Weights of a small transformer language model: attention and MLP in parallel.
Each number is 500 + 50 x the weight over its row's rms, rounded and kept within 0 to 999. Layers, rows and columns count from 0. Numbers have three digits each. The size before them is the row's rms in percent of the matrix's.

# layer 4 MLP down (transposed), 384x96, rms 0.253, rows 140-280, columns 48-95
062:519507461446447467521479556488482484456562523502511411446471500489487584561508539594477518509496517438464488529533650484532541497462559486498485
123:484413490554584462488540542443617478499512505554572550477433415515518475515525390479565505508613599545521570572495492492456560499405518425449534
077:468507541536527475474507518431454506532518544472590500429470464477570497510463515567448507527486487531427496578498537411408445462506486515484466
116:573489460589554409495425498469450404521581433497550461638447546481624514461507479586504487527490526531478544458530499523432462445424525513413518
086:549495543587493535579477482465484492484504517577577448483579533415424513493539413609506485522491435450385505495566597487475432603490586527435581
049:500490541463489540445554572533507484494430359453526400563481521479588536541579423549451549615483562502597492463460532511473484528564560502584571
023:499558544600449434479462479564487487501520505548518455445503499507511542512546397579431516494512575543493485478464557556583533470478467454495520
128:434475486559447555419465622559510573469512510544522517521542527538436504458463462576542475521547462494436436486468574524444494465504525463602529
125:466573492479504474495508597512484624493538531466554543522414426460495439574559462486411559480424434566499447544487587522498466477549520501396502
091:456471531459571540467556553509481554542458395524574493534596404396576539558457558545444600565505437484472490479479439560569459568468580468533444
121:535504565486458447481511558616503517468445509547574426552501477546482482472564457510496599553444507445539498548418634597455506583506451465447505
107:398456517556455524559464609550484520554486544529525502506509586486510511494536536472538564492458549469550475470451491401484566451475512532591506
028:514442517356502545549608589489501492503561557547417550505455496444482483508479547446484496453394437542497485536444573524483507529540502498555556
060:446428547478492451535475523508405421475535409507524437536499540450459600490501529503461461584517470539485517619471535465521494502424565507560549
119:493449476552544526504541420470548457536513577398573546508449493513501487499521482506429545414512536519366492448411428607473548539546518422492459
134:518535538521554441546514532524468453589505460512509574467474463531487451528553543397415484486519471554438515513400508467457562553551434493531499
127:487524523460540558618438483515516468456438514429495535511577531542500461503423600483509528602457447514513476472463481413554424489550488486492482
134:546584512526521511494434473483649559544484529530409593477524473493500474378446522474491465569591458526441463502463524534548591510495472485472523
083:432516473447573441514469522467451531430515450577598537598532479497469484487476511582514514472550454413559439477574509488529500477467536515542575
105:458431422553540533588579551500454457511586503548494507564487482424548495477496480448483583548560481514575481553472423541479522515474538525407520
116:416433531510519515507485418422516511515521522591463485591536556510557426483458515542475485528540569496428438529464571548476544518440591533543492
133:477513452502598501540470475487500434468468499531499532496511572599469492521544452503504440535467469487579522516471434510573492394502566572474523
101:493518475529546449581429393476392446538577393476502488498460506576576401494553510452460478511453542445420489508548507517514467587552516508444517
072:490559460486499512499441617500472457588544519514570551414455464494442458535475480575558613425501577381458451454494508508499457485530502549412448
129:459431521535564528527487456474491431542574487515455538481530601496489599506430467468604436441578491521512482536466403485472462485422418536575513
087:550486487512507550471421516487521511514461559562445482496394436543525410418548532486367501495537620496430501519572486500519491568412579533493402
126:475572444466433466512500552494470528482550470448543443458544495442603565650451495489522596452544522519549471521524540543409482390498502557509500
094:449539393556510605475598465549542650485471515428486464501487468494506523476481459529529515524533543487506407521495483533482521475544483554491461
120:455511561470629537490435490571484444463519427489465582375449615469574578493494553465521488512583475579463482464493478480422463475470506521424480
107:494533475453483508450516580511532581594494494483571479507558565536461463558484565516538521478512482517458549428472594527465487477398561437477501
055:461577563383486490515529582508466553542569476478486560458533491537591537455519502453464382475507521528524530560557546349513496492529464461423504
122:453501537515354505448539423545520437523518526508583479511553597446475511461504556497549440480511492531447342465553534507547482494480531531517555
125:538509507534548474507523560595476562518596455487511556467525483513478401467490495541534493520539499519487450493519538531432545465458379471515427
054:522567397530576514480546610545482512417495511546514483458595498490431546494534511487431537436540428549487546547536604494473534602443441544427533
115:494462508461492541462525513562479505468429545512403473472458541507417487499434495589558483568475429547424511542527483559525488436491436412467508
058:437537511491557471586528535508429454496485518555458603534541551485566491459555508513443531556571484487524521524513450530494410499413599619535466
137:535540483491422467488477587544485561409521482487523489555460476475660475414470539532489522482485561539515461451565570571491504473492540459383562
043:486526420470449475498516478491434503546493520460537526516498420617647529458471535495510458542517503509428533451388557422492515540473526450479394
108:626519473533529472510505482363535482520538519502498476434470542504530524449596370525517543386500560408511524530549522509586534520487577522451485
072:439546486518535523466493583533527469482545510443510403410469469462560493495611504514472512467407461524551503501435541515476430473526525569449475
049:551517515565529459514634605476552446450636447509377572475442494471534474405474507558457436482445520525469467468548501414528439442476529481517493
115:538437478582514384431483467531428501440439331527549561535358530467534580555515489490480472552532533499450596502466490568498631444513543488480560
109:474543517577558483373543394529507577510523521471509450484391535596590471525455445499598575521453479420427495487450470432460460467490461558483454
047:450444481557524464517495513554572572491634528558459490518507505456456553504465457459437541535505432589489370502441476520495603582505619467562473
073:525487478554488483519457548352449510558500577491493413525540463611659544465541494555441481511513537537501540475526517441509474458511433539474450
039:566446453483503485427532530546403535523423585461508510537484505434564534517647542432484644489452408460543498545477427569509462411523502423563521
066:472485440475476466491518531447527491512469520533471544472521509485564522521412568497544509487395426491538483525489457536445495573440524361521461
099:422515443493463544522498486472627482440473470475547444467503576440559440520580530472466443469476431424531513460447579495523492489571456588583607
129:524483449508482487526409484539519516488446483459555528466504545512502416540503507550428528472378497400589536536531487529527546437404443546517494
101:556523551567550513581443513481472464509499616403490543438556579529457451399438471506531469502484526471497508576547519475458602499531528559531468
105:517534538483500469494558478498481459432536495495547564485425512492563494491354519639446511512457520563565524465568453468543437565537478489461467
089:447487510522470526546415550544537494517476551520453470600507549525453340449529403527496597527505503439540528508556485493464530478548470499509471
121:542531491501495526415428467435520527548570489502536381497518456545446462584491524429513546501469614577566516481444537507457508508484439470482523
050:528535482471458566516568538416558536422451567583485458417441516471501526437542567527584455530467469598452498408501556493510641545452517458503525
023:410480425448483371524560540516516474562468495454455456467500499519552547450487528522459560519497516534535492467541405432552545510426473441578465
096:497541593499556477510529496485488544439417538462526579460462534558536435367566453430505537482530539441558545538482473428488481562478508444505534
095:559473443524517427432468541565413476495494496398435513489491514488565502448509473432465458501539597556481495532482445461532469421532465452496584
122:441549549542532531478472534432595554565489484467452546464472600520472401553442502569498571506524505520536467567451548472497533507544526581472435
133:616399484467454530558512515484528555579520508389452409427520509572438509431457512430474455499443486477471563488524529481528520482520566511492503
041:445556505615462428521459484503421408536543528534469550508472495505473622457414514518476491528393477568542575473439547498531474494464531535460533
038:504407616518453502597499533516490458613550436574531501529487432513539491535502473475500467543488412515546434566584431498444533473515544445483562
071:558436529525502520439522605554411495495493500461530451603500440427493500564521432507550524489479523453564492483493606513561554570485600522538410
126:642471530533460478415570484532508469524485548611499489482471473461560518446539565540476515526492456452453494456494422459494416386513491507489470
121:415505474513496430430463490482538498560533504451443539533495419502488527554483508501442583438418489469590534388461468553457460504500500502502530
115:542573548507471528518453507437471447453449488455494619448496534461515564471374517518501498494479419522508465418565449645587466530404477521628504
133:468440447502547466482504561510504500483426505520547574502450434540539626562467495532430471578480570458509494489368468493479500499561483541443497
046:420533464411513522439458549554410470454446413580530464544433541521560494514556488416530502517439435574551452477557534526430591460539547463505593
092:592484454420521460460560532497482479481515456453506516508603483439493585494436538454439507500533623523473552508489467452601406430575610491481541
084:513553571540447579486408485426532523530459500413418517512578533485481422500471427549557489423441479510538519551422538524558545499468453431591501
045:543532550437517507487458381500504500558521498475500498545543489454470531487441469563504492513551454437424428502570470526466416490514435540477404
120:514549540515460470480524490461527577441506527476523478566404526533454413443444551548500391505517513545547399546522414447531529567616467380444537
161:422451415547467454472455520534499474546462570497501545527508468513476540536440503547550355482534436437600547544579488410516391501450486524490530
118:470486541544568485481497584438536443549453491469572526427414502469513474534428459426536481495529498506519492567571468542465600504482541395480415
084:493519490502463568505437527486462517482567457375505561519457495391587429501358528540401522541489448544483529533481542489491499592515522533468506
063:512534353478456487483508522500509516536399502523415611531528490526528476508492438468453448495471522563498411509493475467521458522571573560583472
079:357541474536402576504512552516531550505559500535541468501551583504463474621431495410500500521481515514470503495462557578493530469558571478473598
089:489455481503507471370495546533487418395498496465505466433595463507562475450424454514491478542508500467572483523493624518440444545482586531519555
060:487450414419444502644400537523478507517500425605516426440464528545497550532492531526602469359488498495506530477462456444489491457521459545512492
099:464474606516488501429599529452543446441488413461472467478567512448516551485502458421538517533554367522491503525563416526615481499579440483445501
085:507457511444577497457498512483452532465514534427428416480463535574478568471452514488495486547467532369528451440595537511564488625498402599448483
144:580468477499493541546500494474550525509487475535433495556494492502508585451515406515462480485541473497554448457532547523526444558509504500438539
086:512540543537499505434483497498487463507472528545486514558416566513490534606421508387645532449499507531478458585572522602473528515469430506440584
027:553500397431524486507422517517505476567471490560438583522508502483550468528414588373478460499560530565517513547528520662588547511418467444530522
122:472556452474519506457419548464416526515542616541503516506539471505602520467409512465510401493467525578428482477464562537523526578542441362445519
104:467543483534513534562536487592484442500409455544494469490530512505514527563540471473548524535516456513489626436551511441490569483501543574448384
091:470450533505414436590553428470477561452475521429580508440481494500434538529525465564476478475550507404522453458500448411532494487520527595510478
105:469557510592492542420544512473525478393495529528533495481491525492492501407477505502469489545533582440437404408479548573499602495453478412557472
104:591486482491414556498554478533567483515473526522457533454515560472378416571502497467484487441511531414476438449579477474451436524482459489515504
098:485427415522580515554532556444563497516544529506491460555437542478473581505461496415642486465441440452560540422461479559494547487487434496535540
083:350541489455504515416516555579481521513464516495478526410505478472539559525452510565464574516563514523609482560595441548447517597499405370571464
134:475606509455538434454563466563578485417590574504471479438478507576511544500540538525469504545346506505450495504511509547551531490475503484519513
100:505512419501491444425545496516488532413523406550470500568487492564477461515552467543426473488511585516497392576474479544539525511468545528487440
097:463446480492420509500511450611508491548488464479557440593506495459501444545545518476553486541529459593481516449478534475436448514487538456415498
130:486535600435493438483523552455478495510553551528511461439551447510472552509430446526523453469483502492538392509542576516586569583477517529481563
071:420571531524457517579406547525515503512493517423511593502452573423513591501579571416509533528428455510510473491508579482518453419441535503426493
111:612496492620506502641509550450518467521445532563522480554522506466369447515501527485541539428513468443496494524538464454574487557461542513440456
069:439503473510435440485540404544527547471575549491551433509418556501476535568528439541434552538557483505530517530552592581548557431490510487393460
154:519533525467551417460506519576515538515482529536598428539536479409517495589412536534464619495406469518448467491555568511439434558529502551446571
106:476519511403419489516394560548451468539519553562546507449539534458438520548480592505470484427586525496497501507566541508482499489531556565407494
023:546478515424470543523492509515609393530495496523427567473505472472527469506551511513478451571476431565436462453520555510505525504501429429566490
057:537406525514523540560462508526577448497613526602508555481510470486432504488591442488594524474480454508481469487462405507620503538499523523537513
096:452547500508553506429569519508504575559520584454414457472533497515585399404517594581431497541522513435563566454469550392511455447481448472525465
131:511461517490580556599515485520384507540480465466472472520355522382500492521550496444484492505537493542466522554548471427486436544602640561506461
111:505511437521508438483527491519498552489484491376537531453637531578504517477535479559599513485522568466471522504601419567491452546504423529581378
096:575514552480583541355512501477516613461544486456523484520474518452329459548495495528563448465432451529526529417555545550484505555450482559417610
112:441510465533530486443583461544497500435532494502572459474525563454542540467514521457356518472427484486556577565538468543372483437422541461533500
033:470521473604496479526435507463496503490579541474509492449489434403564532552594403416440529598451474588486552587472465561532479474521597526595492
068:515464431464475425521497427568541620615484555556450490474407464496572522589522501438454569397601561487530617418499550462500543443561449546483492
050:521507533557467476452482586508482513474551542447435524471555500565494421408523495548520602496496400515526579495466538460469570512575548500521475
111:444475463526564527496460460506515433404467484445496558513533405498455443541563508488488484458537501497471444493520430581440542596480498376476611
112:548530471533603425494542615519531439565539450490492506508495553561460482536526594563527444415453432483498512311579473552448488526520597472474470
033:458507459421487399440509509460476526507554410415493516526541511535518539523507549578479503481503463522427524443455493441609476523552445486490548
154:458537508502560550588528566495506515473440459472467537582428498524494462414515547465493455560506419528474467483609477409508494431435475527553482
129:482488489499486433592565469408563512495524543480494510596399578507538504482488566489490475548555535411440417527561497464444494521474548481544527
132:455439453462526434506465485543450564559632455539528534542575430505595511461522451489521582579459439518441519420549525580481400457396477558435553
070:484566535561489503480512454534547474421529577498461438510422441465496487504527457483406487519456472447468489522468582435528449526548408570584549
112:507586445490529531543504449499535515504442453500520479443512523466548525560560568478423420531424394454481458561509470520458497466522578493477480
114:461550646575507536446627491491400538538518515456463478417444527505520482566513480443336526511453583442594580505530504515508511520547464476495542
055:494491514466441460486511526591509506480463494525591585495497487499546521530501528487454494596542401464501423531539598572463555442478493443441390
084:427506475541460558485502510462558546484515541447550409386502505614477503462532524564512520549483559525475547563516439457435494471527459465477396
043:549493435585499412509505486522528541561452522578549526481507448513500441597573454436522504500474446527482406442521506531534489488415463471526378
114:475419495520518543489458526498462497415417508559616559501544512465460427434429499501594511542483484462478453458504422485514473539554480539505524
110:537470525578525453514545502565581464536492585467489564514474502552440489644538489537495621466502490514516528436496532520433515456400524452504493
079:507540529515516464426482572526519519489606561541550458485459545432466541477532518570522486571550464479530435434483631509496581519507594508477528
030:567440454587492423563494489561494561532604458517451478446505419496522574423490459470451486516476451615474447552500424474577502391515478559591426
093:478592541466525382516474465551497491560521563548629504521469510550558511487398420577469602506539557425543494528511484500532431526405547585456450
080:461471441562516480428443580500531522516463470465604527566475422586483442559409491553544554487576495470524572511501487546558418502503502484380451
074:527546538519472455424524485532476493540473502599552436452529504521526526472610571409480475494528386595532501399454504448533473474475493528488511
032:554492460516414559467494415409461430602455553479567443468488567473448528570409500455479469472521483576404515551496578593541513478482532499514456
099:567511524504489520511438448579423485484497497517448486593513519616495462421510558427498573525442469495512521513555517484575557517480472469388544
064:553482466484544475581510474388524464527491452475384573511550429530513438482568553518544455407501453526502531442531430478455536536498500487567454
112:581506460561555576473588530484454469394471509490523513537609567511479492502542472496483440537411511448532482512499517400527382530488468404539461
116:504455459560523459515459472495501413495515508478383543490556506532484448549484438458388461485477577465525526544440413497521510493497594552445532
115:502419563520541530472491459576527452518560492517606512504467541449583356551462517407510528475424393500507433384446568606445500439513409543427481
082:476448524413517397446449475464453620514522522517489456465515484483421490482412525490573521492527507470607537417497439534465443585533573480513548
107:489517616432425580518470370526504499475494452525459432482571472505464488529477540492523525427546526482450457494516526532487467478500494482380460
109:445482584554422515444442440601476413507458519469552551441441543482492471484524499489488515477585602515477515472577574565481596506498448531391438
077:418448517459422607506440504465455448472533571520494490472482516483510424481492557457447485553446429541424544443542509536540590524571558493535508
032:502463503484456605497534565511565447470459603546506529577487500522533415472547578560471513589456373544455446469482463604509547483557461435467479
116:491515492487484527438451487543515459458493497495461462536506539435603515542538431501429504505381440483433580543516605460493560540461358522482508
026:573467528530450460453540582434556492550541448522539435513405424489527539556497540448489466540457466571530495554465407491528419451487556546610402
# layer 4 MLP up, 384x96, rms 0.183, rows 141-281, columns 48-95
141:566548499432535475527513402527513458481437405487502471450605492477502477454571582501487523543453438542427510511455453474521592542454521553411594
078:518465424539454577466507457497542624422445481456593571519460537497501522417529531507482468481514558449566489508522380517559424488465491522511482
103:598450428504492484546474469445487481525537498558526568541461533590602453489563476575474449476502456438475510560534476512481520446439499507525520
087:479484597498518493550524581462510521478436474544550495541490586440506476431456452506547421445490489525526471501530456528523468525482423480473516
053:461455507521547540531501435542408456469498473472454489544641473522527589459575440459515553583465502538585460523512419595438586455495426540558525
023:514555543468492476479546522498467385541422420474386476395462431440559482489515563548563433501443503475482473614522479500458486442468533538476554
121:528424435460456542470440575496495522451467520541496511468415411640512533562498507525512451487578472466557513534545498455542470384515495519460514
127:462552438468555490503545540524429470386432436450550483567500408467454491583490532533544511530520491526440429514528483500504508468584508524443455
080:387502429478533563439514510513519468525475454531483488551488525503514580532638472479578566477453426474505451480538398529441463433511480466410490
119:544452496506565406488565450459490471504595494492521556532611613485538474586477515488513529454446400529497478431487605479468464440448552424397458
116:469439632403492502576435568574501502446479410471440441508509493554449532533443546477502562433559470573486539550453493503454500447587461555544494
027:551442441510465511388394540429473514517510414545491562557465488469490451520442431465585457505522473505479525522494474530492491578550479577459491
062:476438462430506502496467452514434391532458446535474499522533496460500469515519589519503459546436524530499532607530521403447492503493518490441491
110:528500481522509433471477447448385473606567478513542492498496446578527491465558457426562446435532500503527461500476461494469504484550502487545514
122:472442481460546487488516447594508474454484468630493489510458543519581516586506523422574453503434468451471565457444459432505545556544365526537498
130:472473474522550436450507542526505495486397511521544386520476483583552500546475514442488491457540430463558517444483479446385553523565512528438563
131:523549348495542527496515416487516493469449555459431563505524430477466573501429492525477446581560563494522499459516500506530465453539523533454581
082:510481482503574503604547429498481511463532490523556469469411460541495535444479557475417496509476525450536541454487501512541439531561434535589351
112:548513497531575432458572589518456459510428463578465536450534423410490532535647495483592533508479447377423477526520536494490391504442484540579510
113:464483479538587519536560454507538458617437463472489555477459485508519479600435443474550613488453505566469435456518494534476520508462475534532382
137:390453461468508526551514549465443505498472452434447453422539493448513451438447543485523545422489468558512436512451449435478517574473504612525552
103:485556543431410493574552472565490473441523414532552466460473437484519491528592553579434498528473408446553528553432533414422572583495551508460600
078:543431495472559491495505383468491509474483514531399443555476484464480519487487513557455480422528459507492528413479550529521515584446454466594502
142:525481514532539520494495561472560438447498465448493490529428433466475467410595510436447431509478546488547411493492514417461500511534566488478482
089:474323486545591499564443487510462544592536402468405541500494511491468497503510562482536459478355534558527534485520505482595465543486487610504490
124:505395541421490474536473545449470494514430522530525580476520442489541465583501582506531452541429458512515619549437447530557490651585481586522514
095:515458542516436591446577558363519484610415436523532467501451507631465579500492501481525493471521442399510470552516448449445462494480516493499487
124:399555507476484455563572442459497591482484490402477478600522500544486599571531465443447507487474458492557464462442428543411440505430587572560446
108:477541512457520413472561449530537462475517517526492501448542438410492522449494540477586558472513396478503524477549426468410463514485523549492507
058:483429436487507529421387452434504513443472480455488539521491549482504463442527468508481486492512584485520559440552452496553478495484485541631480
104:489484445409514511573567499457498413497487525495517547557620511495531502477530508472573522505466388499484435506514462463587542603573439503550475
127:467498463418372538505479455574511393490566460476445554445460563524449555510517521541469491487518606574406449539435556510425495509466525490518487
057:551490408397566555498427575490421517529469494590448527495509494509565494449503514467515573451534505455502482507466501477469549493457521630496490
114:425536512465552472475522430472589495525428449523468517504640477519492509532495491574506558494509530506463483505479496527438582516463465557465432
059:460442543505481539494519565512413448511477505394496464515467417418623476556568508544609535467507449476440527542576502439456521500552510450432498
152:425504581569528561491524475605460455444489515513433478543544404443511475541516434487442510495474601451420489564558520363523515564516514463505478
046:481532457468604480585501561473508520519497461576535503433493497510473488497490480545447639563490415589438531487579574506353467450589490555387514
111:466539454417557524429549514434445574450467420467507479473485560531498482542517514481413466387461538501490484511411468441564525474624628525506522
080:514449485474524584543572544485527454498451472427545494484610620595474575484548606543473516485501492539484473429523442497381472454470558516514470
052:479520472566554538472520468464512544424509451524406442496503477502488520426501490488533443511518449466461562504559486445514480419454525435497565
106:520505491501632486458494515548420490386488561580508590513497507423485594532557551481463444443472467470486486518421539502506495512460494418475463
112:472483448412395502480516558524431488600472491499431478565546474536470532447557576604378475443464479476456525520504480518594496574525496428539511
050:499456527415631542492515540426555452517503441549502528458528557500546604529484559494603499588467435478441514431535519478521485410477471463450358
076:523535442462475450471497508506487457531432446574440553448518563545486542530511389553572471517468521503516492436567491494577539408531507585546480
043:482448394495567458460512607435460532506607430459526515469584505503555480520453597459522483481578451417538525519495508481465576473560580480506545
068:504533452443500606544575522480400453504442530513454571542486457514456558413551508546423556578436576569538403519525470497506506504436589441546499
101:407521516510512575531561484481521493469434527502454486419504534502479520490619467448518554504557438536525472550440465432533464428407507588508380
130:546474524428466464460553495554447510434429492548409480458503535439498559466545533525534511402518478493531473481494490467450428542502558384470459
108:552524496449601477509444403536529477561485445433605458533509432470476672509520517513457506481468525496525541417549495545448600505485480525494504
107:518617490463496499526566482469519522514427449462486559480548580552458444524520462486509386464508524495449504469521476565528474566468486527418469
096:524398475515540493561527517470440412469447432576431554465524538516553470481525599476461486492457453516474474568508497542483537378437387500530501
126:507479430516547533502493564506570479449498461459490511546547424538473635514445573544422535533388469555483427448524447447537504577468475423395465
052:631468551495449595495430492479535542551527492531509464453434413451478508460493491415616519493530414511478477506477400506482457553472528609502499
023:505491501381445440538484610577516477478598420496554540410501451564523473505459523509475508540553501485540505496519601431445444533491467503496532
097:506521476480570579578467453459489510520385480488488520550512528587554488544562606534421491486462433524435517484430458516524456521474548631473412
097:502476542403540468610575448528503520467415515480514566459501440545537457524417508459455557537442471452511517553539457491532525498503459497562551
124:519446475542544539554515517484513489463511424486467603484552445448449596532456517498502569466507488568455411526503543496419517402546444443415496
121:483522560587503459539535532464450524471480317475525510445500452517434525530491474502529509505569484440496454518477391542493488482474515483563477
044:478491528510437470455500488461505439529366396423527371520469504482575499488471497558525439513549533504472468494550483516554499482416570590591466
042:496407490525524483496540499510508439502533452590428484528399573493483467544441485451554515569476471377417534484553554455484471492482501421514438
073:509382495476579539570478389590474477599505494435424497487528573434503503496478487509536463561506404488618538573568508493376522430470587560498449
117:577530472478491381416455489452566500481429523521473534465464522504509524550493566544469454473474434566514516470476500548444465472488587491451524
126:456466555539462499542531416496502504407444476579480562536531514469453512462605476474511502459487448534541541483453510483450574544472516495486491
118:523438509446508485551525513465440540465508446435528422416433446475543477476499540534433458434518499474484514573497501507528482529569535532550456
126:536509519519573595431547586599529486391469463533462573553495457490425493477570550484437456532493460523525433524492500449505509491461472487454371
048:525520461561463456508480475444367449407404443478523618488556509483488562470511565483510458470535464449435525514540468604496582515488468532522541
094:567489457565538484553452533543482474527497496596494483505556500492437589574506619525457425450520471471563473482591495511417499452540644532521422
089:529497535534560534485488479465562463580463449483488482482482561485505560525630553419547442469568553565417384510516421538463573444522490400395517
050:518474478374479527544483415510572526493420421522501474496490481501512571543487546535519477535557541481376485579528552487498504506449518571489467
120:484498534460452431520423552461452569543541525596489551595471523552440437471441547466379448585449469499550466484442508572445599573463470462475420
154:477453403486511440478450521431440535476517492474485502486464474554488522521454519575533440483536403485662500636574523511468427473345512511514486
120:548475540455503574398517442510414406492493434396433515545575418547467538506533560541499449515520383544560576453556502504468552442484516499458436
082:512523442561494445467490479475590575514444591458470552544513492552566580494501413443480434482560553518601502456598482510500505519456474402520622
068:473438543448531453464483492372565451473500525542441550520517519519511587564508485453386446565516492512527478498499410513488517484511451398495536
078:573520532541519503479474482471379471421441512571526547483441425519482498501533580524620484524501433471433534550520463553488471479488539472455462
095:456445580501449496516478452508540530561512526602413533534477480531490502487561418540452544535477561536401515486503462568448552540463526511553522
064:499445486546488509510378508459529519527612436499485480590493401508513549547503419477482436459540552375572419515481457467551503509456511466540488
103:532386457518612429483497432448578512472582485474444479461537532495451557482520436428430530418553445527562555483568484573535572457438568499505526
090:587571572439533468556551567603451566530450540519398535480459527449475528476528548466475442532404437500583467592503441503417566483519504457505538
135:521525483526490425524526469568568501455468563510562501478498568498549463572538529510392462469537426525487448530498486449453603500511537505440517
091:565503504492414483502540483569516487580508514468459509506493451438475500509429523432553393523540450510509495512586521453513507571523468543455519
027:458503474533473405548486475470389601541557509548539492495442470463517481465537571484430461485509512593452434566519565474477506504570565575530451
124:510536463570516481537522447532603527428439400535464441383426499455493473553545467519485578499593462536496517514539434504480626525507480583549427
113:534499477575558563466613518423564522548487480587498554506450489505521499598512495446483479408441482524402517423509567492491441538471574546555447
100:426479454494447550551503490447445402465502493555437454419486541499488474522442378508438486493580507445520531495491495502408449491560455527478572
107:542426559368512452497547510412482445537446548557429473471542432434467542524557460510477373526553448490474494421567510568500559577499523496541499
109:593468523525511486519568468574523500491442527422560529560506497517436515470575462472519501509463474524481460445517533511485451510410452601569380
100:506426454468576510449523398607510542480543540449512461468422537488501602519456551495565522473482448428506550484544470459554456504567387458514536
085:529546389581501546520418473487413475470495534510512467496459507535458534430523497526430386544496493508413519521496391549516587398511524595481536
137:479553511453540463427517438496478473502528600631457486452445544549464516522586432474465490430445534454570431535562465537477497489469543480534489
109:518392516580584499495533556526509571513520477516444509590490496532491516467524330469462444589484427617550564530481439578412489586509555475536395
104:530372560480509504531522471473413418523518479477483440571630510481527525425606517549447542508480537443540396503461445509519482501464528495532545
117:487529473476570498554569583509485373512557489544402558463571528521455500543559476461487506519499461507405553525512484551448449467512492486559527
069:457444514440440550502534611504424441552544556482478522534394548536523523538571592489481468553501478486484494582497432498420601517464395494531512
106:467504479531460481559523526547425457448513595508522459534594512510471471496517523476438508510479524556569518414568470500547386584488507592592463
069:497477505537491513514499575485493477533548448498478548440500457464498509515523503467583498482414500438407493525629477537578520431409459462511485
152:454515535534467461454486503497498522601535560494451446404550518439475426548451452448575515545527412509543485505521540477412552442477493506431476
101:572436385489442511608469527577539445447538503472435473532513523503446530466538482468412502570479475582519519535485527482503544448538489591497500
022:579473469466593572564476460463511532454477461551443545497485429503527444458502427515559499500528479511424505391426535522465500538447499516607521
065:534477577494554436561432486514509487522480543529442549569504402522480500550416484401505598528487449467459549487478548477512405538457564508590449
100:497495481418465488602531510564466471454534429429562498513377420546567447545535510473456417544493549457466526539449526467463454578515507393477535
133:499458491502420525455492528487573484461523458621550433562571523562555404599542451544485439482517447470432557525503525414515515520502537431518466
101:585523482435565542487518374481576558406518511494491520476439501461467435544508497478503422495454526606445486487527506575570634466490530557443475
100:513495547507515559470547498514515611428522403498516489534510499535446429451426443547543442512504450511445494557470445492491431521623596538504466
113:500545415517524518495479503522490418532513491478516468535515586488513504458461416475398490590603437516432535428379550429467486499483507577595526
034:520510467542568470476415444398478521536453518515456487515590424416536614550535491464498441616440502527550536584546488505539399509477545505539488
076:505412518516484542532546487523532538398499422528482541494514501434578501570567593416438502463505498498568445501487512509557545483472556461573504
053:370485630487604500476471468461453545441411448544455470566582475581545502467502438470469532525514497494558451472441477506470491545476600515526481
118:509463553548475484450474468568526478482442506559435555512501485487469509557528457511516535572372521402440533473495461433566490521543505469521464
103:469522546452550421533536460526450607497536593494558577471548418521498522450467462505489424490487446492602527585467483518452480475565522544408471
033:503524459476500530540464427556530441463545392523559460504548461535466496532476467498440534548519515541468580478475472504500444476461506621503454
152:514428405459489484496618484534499471536576454469448552492560533535471523479443470496443432476519389452587464512582527515497537495462477562493450
130:466585490529535504501501505438519449561470417461467634512462392535540501570422491471482517499444510461425460465457497555521516594500544449468483
128:466478478521571529493600610512547446396468436435479439540489454474469516436450467480519456512515511568527494474572485475473408460487568524521462
074:543479446443397467493464560498528524533422529488465528506487379499598464608443445513565385539459468498499512448488443579527467486477518529395529
114:532564461494544521432437476461447571494381424409530532546412508497484528521542518478455507541453429502604499476544531558469420433438601502566472
121:514485510482497499526480458547509493486506457435467427464624481508520529422539513593490517527521506515501489550447503482441485658362525521587508
065:481452490480507505508477516616515515533596452506512538436550486521508521610503544508519515519414445498479379429619497503446449450392515481418439
083:510513473443437508576497413490529512466518528531528625421497525519490507565510591550422494559523493609498501567424509546450461419554421486417510
047:466576449424502509464508502478585449534498486425489466468543535437546444587512547563414509563564550585461499502478502416475467396498527437422600
126:499523451415490561617507442450488531505470510503524480509528519483512463564388489502507523505503489486525543505529477479470572481462471507491459
110:560476462499479531526479447516430463467495456494518459444562478519489467627571578499431470485537494535519472511499424455544437403571548508445497
082:421462622470481523526518541461394365485399439591459559553447523501499489376498574516476527534523514555468500462539489500419458509474523583509516
028:500521514557486474505455560490579482463481428411418521495432432466506528565479536488457422492489501539511471558574463556529451424558582543530475
095:522546450576526607523456549531406524513518414457536506489521478536433550521524510476490411511453501492453441552582429457498423464425490530490488
091:446535471466453503510492484535610462475554491516543464507501526487551540371599563426447556501515550509513517453497502404452509514638455551488528
083:524516454553497478590377449538378496522496509505522508524482430526516555517469471481500473525480535482523499502619521584532520630458485540514532
034:512506335475504497510471509462491450576525505584610541479480495572511527600600455493414494511475496642540505415509453471563500467489542487502508
103:542478461444555563452466462537527433432523381421432408541552532512444524440478549497498451536489504457450501493544546472425507586471508472573456
067:518578492560549556512478435416501582436499508520459438552456438510532515524451356493514507476567425574487540477477494457479525429588488442467481
116:512514468461534517522499471461474503422576408489548527536503493558508448548490435572494540514461518511439527446429504472458457531513449537584453
114:543510510592605500518464399524520525537433522503528501552523508503568576519461426405578551479482459408477572502501498492455474488481503619542421
120:522431518444530440486535573530459524566497494506533537439524489455535450561486538379618432532424370493484480372472522482488548482518467508470532
095:618523567519501656494518502542524514469467483499476486527526446414533533465501408509518514575472464601444447539518467487459497444489582528472486
107:551441495480509490489551498549501409563452456495385519563583506574440478487578456501556422544460528419539462593489557532511459562468521540539446
104:483392519465485516523533482472488590498510494530502506440600511531518517402434483416520455506486527563477550463575507580519505538415543541451592
082:451505539431507490438470467515569452550458483443485434470479496520486496567451492453513478535564470474471432394476544490459500557539520560489448
037:523394568575449460471502565485477516532596528528489504533485467553478484460503546367586434534479413473516518402510518489519414595518508597538488
123:549508536485467573502432552472503559482398456369576517549482457489420547559481437470460421568421493416407410605520488488486478461502496487535492
025:509432480475474494416491549468472511509415459517451384558504522517516585572531455548425413526469474622478497576490457491533479423467559523527462
085:529506568496528488502594527527499536482463537483530483482475458574482496432553542507477485491494386473415501474472410529576462538534477436467457